Each number is 128 + 24 x the weight over the matrix's rms, rounded and kept within 0 to 255. Layers, rows and columns count from 0.

# layer 5 MLP gate, 320x128, rms 0.389, rows 109-213, columns 0-63
[[128 154 132 143  99 110 145 123 150 137 137 138 161 173 117 170 107  75 149 138 102 141 169 154  89 140 141 109 102 112 115  90 173 164 107 137 108 103 121 141 120 124 121  99 140 170 151  70 164 121  70 146 183 155 138 139 111 109 136 147 141 131 151 121]
 [137 140 124 131  98 101 120 122 131 110  97 125 170 114 163 108 119 108 126 126 105 138  84 137 172 148 135 155 163 151 138  85 124 160 112 149 143 148  95 109 130 142 108 136  77 145 115 122  92  81 135 136 131 136  98 104 152  95 125 121 137 162 106  96]
 [127 144 111 129 110  92 115 116 167 123 127 154 115  90 171 151 115 118 118 157  87 137 169 162 151 115 119 115 114 112  96 155 145 123 131 130 134  95  97 115  95  83 110 122 133 158 109 112 136 167  78 123 149 100  92 147 125 103 121  97 120 181 137 140]
 [147 140 164 132 132 124 110 119 115 144 111 104 170  84 148 141 127 137  94 151  98 139  57 140 120 136 112 102 163 133 115  76 125  57 124 122 145 109 105 171 121 142 113 155 100 101 130 115 141 169 151 115 152 130 111 114 111 167 130 143 130 162 157  85]
 [137 105 171 134 132 141 158 118 120 123 121 130  90 118 104 118 135 151 138 151 137 153 162  91 167 124 141 118  97  83 102 133 115  91 120  94 111 160 118 132  93 137 128 157 105 116 105 139 173 103 112 116 135 132 170 102 151 121 137 152  80 136 146 144]
 [116 166 113 121 179 123  84 112 135 112 145 146 105 161  88 135 128 128 135 114 180 121  80 140 128 120 122 159  84 144 106 140 112 149 139 124 115  92 122 121 148 119 151 138 106 153 105 134 138 101 165 128 108 124 110 131 122 139 140 139 129  89 142 150]
 [196 103 112 170 141 112  98 130 101 106 137 104 125 137 151 114 162 153 132  99 122 101 151  97 157 180 106 152 125 173 144 152 125 171 124 106 107 139 116 154 129 111  99 140 105 103 132 130 133 127 131 129 155  98 178 142 150 148 101 127 106 120  98 131]
 [138 128 142 116 107 124  90 103 118 108 105 123 104 112 159 128  94 153 161  85 128 133 109 117 147  94 171  86 115 127 104  69 129 124 131 117 108  98 104 155 118 167 127 112 138 131 123 139 109 106 122 140 115 127 136 143 147 103 152  97 139 130 128  96]
 [127 130 168 134 167 171 103 117 115 121 120 137 135 157 151 156 119 133 132 152 142 107 136  64  61 113 150 155 149  85 111  85 155 138 107 148  70 119 116 129  89 119 114 136 122 121 124  81 150 125 151 153 124 129 133 150 130 110 118 137 142 129 124 104]
 [168  96  91  84  93 145  79 170 135 101 132 118 111 116 127 137 139 168 107 122 138 117 155 144 112 116  77 116 103 124 116 123 114 117 128 172  54 122 135 117 131 121 105 148 117 147 109 139 120 123 127 100 117  95 127 122 120 105 134 178 124 117 120 137]
 [134 135 180  89 137 116 102 156 110 168 138 153 130 140 111 152 142 150  84 126 126 130 138 158 109 147 123 143 147  82 102 128 118  99 162 144 169  97 112 128 111  83 146 130 123 143 136 122 171 107 148 155 157 108 102 149 145 127 136 120 134 181 156 103]
 [129  85 137 176 127  94 131 124  90 142 127 132  77 145 168 111  97 150 120  95 142 100 101 138 104 131  91 125 138 140  98 117 147 126 163 123 140 130 141 134 147 141 126 115  98 121 135 102 197 111 108 160 135 174 136 135 152 138  98 138 139 104 165 124]
 [116 166 134  96 128 125  95 131 133 143  83 141 140 122  95 144 150 137 139 127 132 120 123 154 102  94 159 105 113 124  87 106  90 157  67 155 125 131 118  48  94 146 180  95 112 123 126 153 109 103 157 122 107 125 137  82 132  75 110  98 149 119 160 151]
 [114  89  64 145 152 148 125 119 158 136 108 155 119 132 116 125 108 122 190  95 123  66 150 117 113 123 112 106 151 151 127 114 120 166 139 135 151 135  66 119  89 135 129 117 146 153 103 100 153  93 116 112 111 113 151 110 153 124 121 111 123  81 100 167]
 [114 137 127 154 128 169 113 107 103 106  94 129 102 115 127 123 155  90 128 129 136 123  91 169  78 135  79 133 124 140 101 111 128 112 145 159 142 151  98 174 117 109 173 118 140 137 140  96 120 117 145 150  92 115 121 105 119 108 152 128 105 149  83  74]
 [123 132  94 173 170 144 112 147 152 142 122 179 110 151 133 172 132 132 126 114  99 104 148 126 122 151 111 182 161 128 110  95  79 127 143 115 130 162 131 167 107 147 133 134  81 117  93 132 109 173 154 144  94  89 132 143 123 153 113 124 132 122 134 162]
 [134 135 138 167 105 114  75  99 132 126  73 140 147 148 141 127 118 112 174 125 127  98 161 108 138 132 110 126 119 121 141 108 161 120  89 166  74 133 144 138 169 151 125 149 122 106 147 115  98 136 104 105 129  92 113 136 129 103 134 157 112 128 138 148]
 [103 157 157 113 139  95  92 143 118 127 111 138 108 145 120  92 162 121 134 174 142  80 105 180 128 137 143 114 112 165 112 168 121 186  77 172 133  80 115 111  79 116 132 127 118 102 148 115 159 119 170  65 132 129 134 135 119 124 101 140 115 130  95  90]
 [122 128 129 155 143  76 154 119 139 129 123 127 158  92 127 125 127 114 114 137 146 129 127  94 175 109 122 118 132 143 168 119 137 130 115 124 144 117 153  68 106 128 142 137 107 184 108 108 132 109 136 162 137 143 105 100 114 158  84 117 121 100 142 181]
 [135 175 128 131 132 158 125 137  95 119 105 124 166 153 130 129 142 126 131 176 136 126 146 144 107 105  93 125 158 117 147 109 105 159 161  97 121 162 175 126 133 130  98 156 135  85 110 104 126 105 175 134 142 107  75 136 104 142 136  99 117 114 152 166]
 [ 79 117 168 111 162 191  79  88 126  68 134 121 154  91 121 159 101 138 151  84 129 100 136 128 116 117 107 157 138  98 139 128 131 153 140 132  94 111 122 121  89  94 104 150 101 147 132 130  82  86 150 111 138 130 148 113 160 116 150 109 123 147 111 146]
 [120 125 119 125  98 116  90 126 148 159 178 177 164 127 136 160 112 127 104 150 154 129 149 139 134 177 128 156  87 143 127  95 135 158 124 144 129 143 119 119 147 116 128 122  86 143 116 126 117 132  96 122 126  85 140 120 152 157 113 121 155 128 147 152]
 [122  96 137 122 132 131 107  99  85 155  94 136  97 111 112  77 173 159 124  81 137  98  79  92 103 138 115 127 166 153 112 130 109 135 118 159 147 121 117 118 139 159 144 120 171  91 120 115 123 156 143 178  88 167 175 102 135 108  98 121 105 143 110 119]
 [126  77 140 150 140 131 143 174 146 112 117 115 134 122 142 143 160 128 155 155 136 161 107 104 130 121 122  91 138 137 108 124  82 148 192 131 162 119 126 134 109 174 165 119 110 113 117 111 123 149 120 131 133 158 175 112  77 141 111 131 103 140 107  79]
 [126 123 144 144 104  99 117 101 146 107  89 151 129 136 132 142 141 122 164 130 175 112 134 146 126 152 151 100 129 112 146 153 139 133  90 122  79 140  98 158  86 129 114 152 128 101 137 142  80 124 129 135 147 123 136  93  99 129 132  98  76 129 121 145]
 [134 119 151 139 112 107 151 114 115 110 187 168 167 140 137 121 101 111 119 160 138 138 140 120 138 137 119 104 174 123 140  89 114 136 139 159  74  75 119 127 120 118 131 180 117 138 161 100 156 115 147 126 112 121 121 112 125 110 127 123 126 112 111 113]
 [127 139 148 129 153 133 141 149 117 123 154  94 147 149 124 174 164 112 150 158 105 101 129  83 113 130 154 142 133  95  95 132 136 140 131  93 166  93 122  99 105 138 142 134 116 142 131 127  95  79 125  96 150 142  75 150 109 103 148 134 116 129 190 145]
 [166 158 117 139  92 141  93 116 117  94 126  85 110 128  94 136 156 138 160 111  77 118 122 145 104 175  80  81 107 116 120 108 125 115 120 143 136  84 126 142 146 119 114 154 116 118  98 133 113  88 143 144 103 148 158 135 148  85 120 113 123 131 145 183]
 [123 126 131 130 141 122 109 142 112 110 134 116 133 128  99 102 128 176 140 153 133 133 152 110 153  91 114 148 160 113 116 128  90 155 100 109 102 107 137 119 140 114 142 125 152 117 134 172 168 115 107 117 129 124 114  75 106 148 113 128 110 132 132 100]
 [131  91 141 123 136 150 110  96 101 179  99 122 137 133 124 131 102 100 130 172 149  92 122 149 171 142 119  95 124 100 150  97 157 166 108 127 133 109 131 179 102 118  84 150 131 135 137  78 120 135 117 148 136 140 121 129  94 134 134 122 138  77 115 161]
 [129 130 109 174 121 138 108 112  98 113  91 122 160 172 116 152 133 131 137 143 115 127 121 172 118 135 122 118 141 124 136 145 136 143 162 158 149 155 112 109 127 102  79  79 103 134 152 144 150 127 134  96 152 118 102 187  94 128 106  77 102 118 145  94]
 [118 159  94 183 121 111 118 130  73 149 111 122 155 129  65 113  98 138 103 129 145 114  97 120 118 104 124 145 149 102 168 146 120 113 137 111 129 101 117 103 130 118 160 139  86 129 120 156 137 148 112 122 112 151 125 113 113 108 147 147 133 169 118 153]
 [157 105 149 118  87 130 116 162 178 105 119 136 137 127  68  78 102 126  72 105 107 134  77 139  65 104  73 150 114 116  95 131  97 127 157 148 130 133 116  81 131 115 179 107 172 121 153 160 132 162 134 113  92 104 137 111 172 149 112  75 103 111 147 175]
 [111 120 108 138 152 170 136 123 120 103 123 137  98  84 131 163 119 112 150  99 103 110 144 100 118 100  66 164 129 139 151 107 115 144 130 133  98 106 130 128 153 120 139 104 126 167 129 135 145 126 130 128 122 147 133 126  83  78 130 127 168 133 104 122]
 [165 141  83 118 117 108 131 134 147 115 138 103 114 151 123 149 135 121 123 136 135 168 108 148 114 142 141 149 102 161 172 108 111 154  95 152 113 129 161 105 133 115 110 137 113 108 147 106 130 125 113 182 128 131 132 141 137 151 110 158 122 134 151 143]
 [129 187 138 139 172 147 155 121 124 130 115 128 114 141 125 148 110 148  88 128 131 126 132 147 150 133 148 167 141 113  83 112 143 170 124 135 112 105 114 178  98 157 172 119 119 133 141 181 126 143 136 138  95 120 116 101 135 162  96 125 152 127 104 140]
 [131 137 154 125 148 123  89  93 123 119 105 160 159 118 149 150 121 160 132 125 137 117 157 121 114 186 141 151 132 116 166 127 115 119 158 157 135 135 127 140 114 129 109 123  84 130 131 113 101 135 142 128 122 128  82 150 110 116  83 156 145 146 149 135]
 [109 107 136 126 139 112 142 122 118 106  99 153 124  95 138 141  62 100  97 100 158 143 120 132 126 132 157 120  81 135 162 143 145 105 116  98 144 163 115 149  91 105 130  92 120 140 160 123 156 148  96 166 144 113 124  82 156 152 161 103 108 168 127 157]
 [131 109 148 174 136 112 143 114 115 158 115 138 143 117 137 128 134 184 115 109  90  91 121 144 153 125 135 117 149 143 134 119 145 108 156 120 145 124 130 127 123 107 151 168 139 116 135 105 118 116 142 168 121 148 128 151 138 132 111 131 113 108 105 142]
 [ 94  88 127 138 114 129 160 138  78 143 137 126 156 101 140 140 128 135 110  93 114 149  98 152  93 129 108 137 150 131 112 110 117 132 153 139  81  82 166  86 150 117 148 178 143 110 149 121 128 122 124 107 104 141 168 109 152 159 139 127 123 138 113 135]
 [177 123 133  99 127 115 122 132 184 116 153 140 141 139 181 131 143 184 133 142 128 122 130 122 111 101  77 102 106 135 129 122  98 152 149 131 155 114 152  89 106  95  95  72 146 143 160 115  80 144 136 125 155 118 102 153 179 134 113 102 120  94 167 120]
 [145 139 151 124 133 134 136 143 109 152 144 150 111 167 119 145 123 124 138  98 131  75 132 133 149 148 175 147 153  96 144  90  97  62 134 140 194 123 109 112 111 131 128 120  80 128 138 135 113 138 102 140 125 131 117 129 125 117 124 158 132 121 140 125]
 [133 171 138 175 117 130 167 132 148 144 112 132 138 132  67 154 100 177 103 131 138 143  68 117 135 116  98 151 113 124 115 170 118 119 150 149 132 147 157 145 132 136 109 123 165 103 124  80 169 140 150 124 115  78 112  97 165  93  91 122 140 169 137 130]
 [149 149 155 135 112 103 153 101 134 156 157  91 144 135 112 111 153 110 176 125 136  97 130 114  96  92 113 109 147 153 106 148 121 126 121 152 118 132 121  88 155 132 141 205 109 115  89 111  91 177 151 166 102 119 101 136 151  87 128 159 112 155 114 154]
 [179 111  73 117 115 111 150 158  96 128 157  69 130 139  94 111 153 134  99 153 159 139 114 149 141 130  63 114 130 106 123 160 122 118  99 132 141 117 102  78 109 143 128  92  99  96  87 112 145 162 129 147 120 161 155  86 156 145 175 113  92 123 141 134]
 [151 165 118 116 167 125 141 181  78 104  78 153 159  94 101 105 106 138 167 108 163 132 144 178 120 188 104 102 132 139 102 105 162 105 159 118 134 118  98 158 150 102 120 104 138 105 121 147 161 109 151  84 162 116 170 116 142 138  96 114 118 159  91 150]
 [185 153 147 110 105 116 133 146 122 114  82 115 117 119 148 144 138 127  99 128 152 121 139 156 135 100  98  89 151 133 120 152 124 181 151 124 155 131 147 140 104  55 108 151 111 171 113 112 123 157 114 105 139  97 149 139 127 136 109 115  85 139 143 141]
 [117 131 152 112 129 138 107 111 129  93 137 206 108 161  89 150 165 141 154  79 183  88 128 143 128 145 114  93 103 122 124 158 107 134 132 149 155 120 143  97 168 104 120 113 137 111 138 110  94 104 138 143 106 112 153 136 132 133 104 171 116 110 135 144]
 [100 127 135 145 137 158  81 110 123 146 134 149 137 137 158 134 146 182 142 137 115  86  96 106 116 141 117 119 163 155 107 114 151 129 118 182 125 130 155 148 107 122 160 129 118 156 143 153 132 111  99 130 155 119 158 169 111 117 123 117 146 102  88 111]
 [134  95 138 134 160 130 109 165 137 153  97 106 115 159 156 127  90 100 134 149 161 184 114  92 122 100  75 110 139  83 153 153 142  91 139 148 136 131 151 120 135  66 145 157 159 147 100 122 115 155 105 148 126 119 147 118 153 108 178 123 117 119 148 101]
 [175  66 108 138 147 113  77 161 144 141 118 102 175 114 143 111 101 126 138 157 129 114 109 135 104 131 115 119 124  73 109 102 186 155 137 119  88 123  75  92 120 126 125 170 144 119 184 110 126 152 102 122 103 122 142 148 128 151 117 107 135 137 112 120]
 [132 125 132 159 123  90 128 113 112 114 135 165 131 132 113  96 111 137 156 104 126  80 149 118 139 147 105  99 146 118  89 147 123 142  85 119 118 116  82 115 152 134 115 102 103 108 122 109 147 112 109 120 125  93 124 173 140 148  97 150 117 145 100 109]
 [114 124 169 102 144  95 114 174 106 120 161 106 121 110 123  71  88 125 108 100 139  83 138 134  93 124 116 120 164 107  76 134 129  91  93 125 133 110 131 152 122 119 122 137 101 134  87 128 113 138 124 170 133 150 141 126 144 128 114 137 147 140 170 136]
 [129 136 127 131 162 112 141  98 147 107 111 141 156 110 112 161 139 110 142 122 166 102 152 128 127  83  83 137  96  87 112 148  78  94 138 118 138 177 185 137 141 153  96 154  96 101 141 170 117 142 127 163 131 104 141 138 128 130 152 123 115 121 135 130]
 [ 92 113 141 108  87 183 140 118 118 102 164 104 115 150 122 133 192 106 101 130 107 106 137 103 138 167 107 104 173 162  90 139 113  78  83 153 120 168 130 140 147 193 139 141 106  79 163 137 177  97 133 142 137 116 132 122  98  97 119 109 123  86 117  82]
 [ 94 116 149 139 140 137 120 128 137 132 146 114 134 100 180 148 134 153 107 173  98 129 146 142 101 154 136 166 130 129 118  88  94 152 180 152 102  91 142 116 127 136  77 161 155  82 138 160  94 154 142 133 117 133 146 112 155 109 120 140 169 131 145 151]
 [121 127 130 109  85 159 102 160  66 108 100 102 120  97 127 142 149 129 139 135 127  89 119  89 122 170  76 108 105 134 113 113 146 135 128 127 124 135 126 130 124 135 100 102 128 134 106 117 124  87 117 150 146 121 141 111 111 137 117 134 157 110 110 178]
 [101 100 121 110  97 136 104 104 107 114 119 118 102  74 130 167 181 122 143 162 192 133 128 130 135 154 117 149 127  98 117 114 121 132 143 155 156 112 133 133 133  69 118 156 119 164 148 124 170 155 146  93 155 113 114  84 174 186 136 146 175  98 147 137]
 [129 163  78 133  92  82  91 113 142 109  97 141 139 102 157 101  75 193 122 136 115 124  97 117 150 101 142 146 123 110 148 139 132 185 132 115 153 170 108 101  99  88 190 118 158 119 178 112 166 117  95 121 102 115 118  91 132 152 139 137 142 122 120 152]
 [151 176 114 132 122 170 114 133 146  81 159 137 137 157 162 135 151 106 150 169 116 143 120 134 132 117 120 150 135 128 123 136  94 133 108 109 113 144 137 117 148 152 144 144 182 144 154 131 138 128 115 165 145 190 116 129 155  79 100 129 104 147 166 160]
 [158 153 115 109 115  86 119 125 136 149 103 150 135 109  97 110 105 150 118 163 139 136  89 156 133 119  90 153 113 137 179 116 143 143 148 155 156 158 131 142 134 107 128 117 120 140 153 168 138 120 133 144 100 158 146 149 142 109 161  89 146 118 178 144]
 [119 165 137 126 149  97 120 135  86  75 117  99 111 138  80 125 124 150 116  95 136 154 123 155 158 115 140 104 152 146  98 132 101 137 155 109 147 146 121 104 170 101  95 119 154 123 164 148 115 147 157 111 105  73 143 146 146 109 105 124 196 113  72  92]
 [158  92 123 138 193 134 154  84 105 107 126 158 139 174  72 108  96 158 151 139 139 109 107 150 124 104 117 137 163 138 119 170 115  95 118 163 159 150  92 126 150 132 122 143 109 148 168 151 110 150 126  95 147  93 124 161 119 114 105  94  91 113 167 148]
 [ 86 111 102 140 138 123 152 162 162 134 132 120 129 149 144 111 152 151 116 136 134 143 105 124 115 105 131  96 127 127 158 131 124  93 119 170 124 115  81 124 154 167 116 145 161 106 120 105 106 119  71 176 147 110 132 102 140 123 136 178 143 152 102 119]
 [150 136 109 168 125 159 115 121 128 104 127  97 133  95 142 123 132 133  83 107 143 105 131 188 163 159  93 139 183 125 143 145 130 144 142 154  69  88  85 105 129  86 158 143 122 149 132 160 137 161 173 122 111 133 132 104 135  87 131 177 146 121  73 108]
 [105 126 104  92 144 155 124 136 125 128 117 106 118 115 106 134 130 159 130 122 155 145 137 113 127  98 133 140 139 154 104 126 130 108 135 158  90 105 121 134 154 127 198 119 145 137 133 116 137 108  87 112 138  80 157  91 123 113 131 152 182 133 101 127]
 [ 80 120 121 144 119 113  57 114  77 130 148  99 121 148 100 128 162 131  95 125 128 144 103  90 126 135 150 136  99  96 151 135 128 140 172 126  77 163 153 103 142  92 126 148 119 134 153 146 131 127 132 119 148 112 108 182  92 125 129 135 139 181 144 144]
 [139 134 117 147 137 139 101 110 100 104 106 124 102 103 113 126 149 131  88  96 104 119 135 158  93 171 112  91  87 117 140 124 110 182 127  87 121 114 150  81 110 144 136 131  95  91 125 131 116 118 128 117 100 135 155 131 111 152 144  84 152 171 119 144]
 [165 110 170 135 122 132 130 117  95 141 120 132 178 154 111 134 132 153 122 125 167 138 119 146 135 125  83 133 137 151 135 163 128 143 148 145 121 101 127 132 112 126 113 124 152 160 110  96 160 172 113  93 124 106 153 168 137 110 138 116 144 114  94 124]
 [115 117 118 114 135 142 108 145 106 118 108 120 151  82 161 124 103 158  89 144 178  73 132 144 123 129 157 128 119 156 155 117 120 138 134  61 145 142 151 129 123 139 129 115 117 118 149 130 163 125 157  85 110  97 122 129 110 105 134  98  97 108 120 131]
 [127 125 102 119 101 172 136 129 164 112 103  67 128 133 143 134 103 107  89 127 131 118  97 116 113 160 134 132 125 117 114 145 119 125 141 166  81 126  97 123 129 133 156 159 148 156 105 123 157 104 115 137 119  99 180 122 156 104 138  95 111 157  92 132]
 [114 116 137 107 123 137 148 129 113 115 139 125  93 118 102 114 128 122 140 133 107  91 115 151 147 106 160  95 112 108  77 132 119 114  88 126 113 184 130 127 105 146 106 158  96 136 101 121 136 144 135 151 144 123 127 147 134 178 128 112 151 127 132 156]
 [139 121 117 172 134 140 143 102 109 120 127 152  95 169 130 106 134 181 129 132 124 102  98 115  91 138 148 189 160 150 156 121 119 129 151 130  81 107 112 111 118 134 142 133 167 147 146 122 149 186 110 133 130 146 137 136 135 132 156 149 110 113 117 154]
 [118 190 119 172 154 122 162 133 161 105 145 145 105 155 149 154 126 113 133 126 162 100 132 137 113 124 136 129 112 140 170 130 121 119 110 126 130 104  89 147 149 117 165 115 129 189 143 111  95 167 133 139 116 135 110  94  92 156 145 137 143  92 174 115]
 [152  84 144 153 150 119  85 138  95  84 143 118 102 147 128 160 172 156 177 144 150 110 100 115 106 139 145 145 160 139 138 107 137  97 109 142 149  90 104 118 123 146 104 130 112 115 160 112 151 109 111 100 149 125 120 141 113 121 103 156 108 177 112 138]
 [ 89 116 154  97  92 134 127 133 110  97  73 170 110  98 128 129 151  85 100  98 160 131 131 102 117 127 116 135  87 152 123 117 180 124 125 115  79 115 126 117 127 110 126 134 131 159  83 147  86 166  99 149 111 141 184 130 168 164 119 146  78 158 153 113]
 [ 53 151 129 134 183 127 119 150 113 125 142 116 176 130 169  99 124 101 107 150  92 146 132 110 109 167 109 134 126  69 129 152  79  97 117 121 122 160 142 131  95 123 116 100 137  99 130 144 140 133  96 114 126 112 131 117 126 183 124 154 111 108 149 123]
 [108 127 138 158 133 125 147 129 147 139 119 108 117  77 128 112 149 161 111 138 144 140 140 153 157 127 165  87 125  92 139  92 105 108 132 168 145 126 130 141 122 127  94 120 141 155 143 144 140 125 115 168 154 107  98 109 121  78 150 100 173 128 158 127]
 [151 139 159 175 143 138  89 130 128 152 113 127 132 120 159 129 145 151 197 154 122 112 145 122 138 139 162 124  71 125  91 129 100 125 110  94  96 147 130  98 110 115 153  94 161  84 136 137 152 144 119  99 113  75 137 133 162 131 116 133 163 119 128 113]
 [120  69 137  97 148 172 113 130 146 101  90 137 160  87 116 106 166 139  82  77  96 174 110 115 168 113 149  60 139 156 155  87 174 171 149 123 119 153 124  90 105 143  89 138 121 192 112 109 133  98 124 133 118 126 152 148  86 109 147 124 146 121 138 131]
 [110 149  99 108 143 137 134 136 152 142 109 132 110 146 103 137 161 130 178 129 164  98  75 137 126 158  94 100 135 119 130 110 143 164 133 115 152 123 131 119 130 145 121 168 149 171 159 161 176  97  99 142 121 137 128 148 143 187 148 117 164  96 145 158]
 [190 137  89 167 153 126 165 159 162 105 141 161 118 113 112 138 157 110 131 115 144 126  77 149 149 152 131 102 116 141 124 109 130 143 106 188 138 137 146 128 122 142 105 130 138 122 134 135 114 165 143 159 134 136 149 146 161 132 141 135 120 164  86  96]
 [ 91 111 147 133 150 146 113 146 159 135 116 152 163 124 116 132 117  93  57 159 148 169 146 110 112 154 111 106 150 158  91 163 130 103 122 146 168 134  78 133 149  96 146 137 120 113 125 115  89 132 119  60 124 117 152 128 159  98 144 143  84 129 107 120]
 [137 126 106  72  83 121 174 117 110 172 133 157 196 112 145 157 125 178 166  78 135 142 128 111 155 112  98 155 133  87 133 148 132 137 189 135 182 167  92 118  87 153  85 133 133 119 147 105 132 153 157 126  96 148 135 114 125  98 135 149 100 148 136 150]
 [119 124 129 168 121 163  74  96 147 141 152 149 115 132 120 136  64 132 150 143 116 114 154 115  67 135 130 168 130 110 134 124 176 132 140 185 136 157 120 125 177 154 141 142 183 147 157  97 177 107 129 158 110 170 149 120 159 115  98 112 119 121 107 162]
 [145 130 144 139 154 152 131 121 141  79 105 156 123 141 135 149 121 115 139 155 178  83 174 163 128 136 128 165 116 128 146 104 109 107 112 132 118 143 130  81 149  98 102 151 135 166 137 134 138 137 175 102 143  83 136 114 157 111  88 153 126 147 118 151]
 [119 127 119 184 159 127 153 120  88  95 166 117 124 123 152 129 131 169 127 154 103 133 163 107 117 133 143 130 150 120 114 119 145 120 139 100 172 170 145 110 105 124 129 109 137 107 159 105 122 200 113 118 134 112 174  75 175  83 131 119 145 172 152 188]
 [136 161 142 145  88 174 114 130 149  94 122 137 115 112 148 111 161 151 135 111 151 136 115 134 135 166 143 141 150  97 108 117 149 153 115 149  93  85 126  77 127 114 140 141  78 162 120 125 146 127 119 145 179 169 122  97 136 150 144  39 114 138  97  99]
 [102 144 116 146 129 150 167 133 153 131 123 154 154 119 126  97 128 122 109 134 147 166 109 173  97 132 102 122 114 150 113 137 120 107 129 123 139 106 133 134 125 112 155 155  88 106 157 169  72 114 155 131 146 139 148  62 126 174 160 153 151 148  82  77]
 [131 147 100 168 136 158 115 134 109 138 131 146 106 112 156 103 125 119 118 149 159 130 113 107 147 102  92 134 148 138 111  91 108 146 177  89 156 158 118 152 169 124 136 108 105 155 158 150 129 116  84 105 106 108 119 165 143 102 174 110 160 118 149 104]
 [126 159 134 193 114 137  83 141 108 152 127 119 185 147 129  83 113 171 139 137 121 151 159 142 118 102 116 128 116 132 127 143 104  90 124 129 156 113 151  69 136 131 137 141 148 116 148 178 135 116 104 154 123 107 102 112 119 156 122 130 165  81 146 132]
 [ 78 140 101 137 128 150 133  91  98 128 131 134 112 144  93 122 129 126 166 114 149 121  96 129 117 127  97 168 161 117 127 153 154 127 116 147 102 113 112 112  98 193 109 126 148 134 148 164 162  99 129 120 177  98 114 122 155 143 141 115 121 143  84 102]
 [107 152 143 166 106  99 153 100 133 148 119  82 143 105 106 117 131 115 114 151 113 121 100 114 118 141 167 125 137 148 123 143 139 169 140  87 140 121 114 101 109 131 112 120 121 129 149 129 147 129  97 127 144  93 105 128 108 161 134 162 129  87 138 108]
 [137 181 149 131 109 105 135 148  96 114 125 156 167 160 119 110  93 128  98 101 148 106 154 122 142 137 154 125 122 113 142 119 146 117 109 155 132  98 136 102 116 135 144  91 115 105 101 186 155 101  97  74 106 117 118 140 147 147 134 159 135 135  77 187]
 [ 92 130 168 156 149 144 109  98 107 105 140  87  92  84  99  81  92 122 108 128 150 142 150 101 136 124 104 117  78  95  95 145 132 168 121 159 115 173 104 138 125 147 118 143 127 169 106 112 148 108 124 146 119  94 170 100 112 156 146 149 134 179  95  87]
 [153 123 192 133 140 126 123 103  93 135  91 130  80 136  96 206 111 152 107  98 148 167  99 137 164  75 176 146 139 112  87 129 101 139 148 115 101  96 140  98 115  99 119 122 145  98 107 100 116 136 124 120  91 102  97 147  91 123 156 119 110 146 157 149]
 [135 146 111 131 153 124 146 117 110 136 129 162 120 141 129 120 140 111 102 132 140 127 169 106 160 142 121 141 117 124 120 111 163 142 106 175 140 154 124 168 121  97 154  88 139 112 141 148 123 168 128 114 128 122 139 127 119  68 114 129  98 131  75 129]
 [150 127 132  94 130 149 133  85 117 127  99 150 145 113 121 123 105 169 144 114 105 137 136 156 130 161  95 114 103 109 104 114 165 129 160 141 123  98  92 137 139 130 176 157 203 125 120 110 127 114 114 131  73 124 176  75 124 100 134 140 127 133 147 136]
 [101 124 134 100 106 152 124 145 159 107  98 127 151 130 114 116 121 108 155  80 140 161 105 136 174 111 120 118  92  96  79 121 110 158 134 127  75 100 142 162 136  98  99 103 123  83 119 131 148 134 130 124 105 120 105 161 166 123 148 143 137 109 100 136]
 [115 137 125 117 134 118 120 110 108 120  88 144 130  94 154 151 104 144  94  94 102 129 138 168 142 128 128  94 192 112 117 121 157 143 161 158 116 119  94 133  95 130 101 118 107 112 145 154 140 127 160 146 153 138 132 100 149  77 122 105 166 123 149 171]
 [161 117 149 143 123 133 116 121 151 152 165 140 131 109 140 146 141  94 100 104 155 153 117 116  90 131 139 151 104 122 149 115 132 114 165 148 143 112 104 157 121 122 121 154 140 112 117 107 144 120 112 112  78  72 160 100 133 164 114 165 129 142 134  95]
 [149  71 155 112 106 163 116 112 134  94 124 109 153  79 124 172 106 149 141  94 161 130 123 123 136 102  74 149 118 114 133 131 105 124 162 163 138 157 159 113 138 119 134 132 154 113 123 124 136 150 156 105 175  87 146 133 162 150 127 116 134 123 149 130]
 [100 158 115 158 133 110 128 147 104 151 165 106 116 127 112 191 140 125 104 165 142 197 112  99 114 138 145 106 141  83 103 122  95 128  78 117 136 119 115 103 135 116  91 126 142 123  70 122 128 144 126 149 117 136 157 150 134 117  93 147 153 132 148 115]
 [112 102 153 138 137 141 134  98 128 150 116  90 128 143  60 121 134  82 114 121 165 116  77 164 123  86  98 100 167 102  91 168 138 127 164 153 171 115 137 148 174 135 181 149 148 108 182 122 146 151 140 133 115 113 138 143  67 121 105 161 110 136 142 163]
 [133 152  81 112 150 146 151 125 122 132  95 120 119 148 149 151 143 126 130 145 155 155 162 130  73 167 124 115  81 111 115  83 140 114 126 121 115 105 108 105 148 135 162 123 148 105 131 177 130 110 108 104 101 130 104 143  96 111 131 123 156 166 122 125]]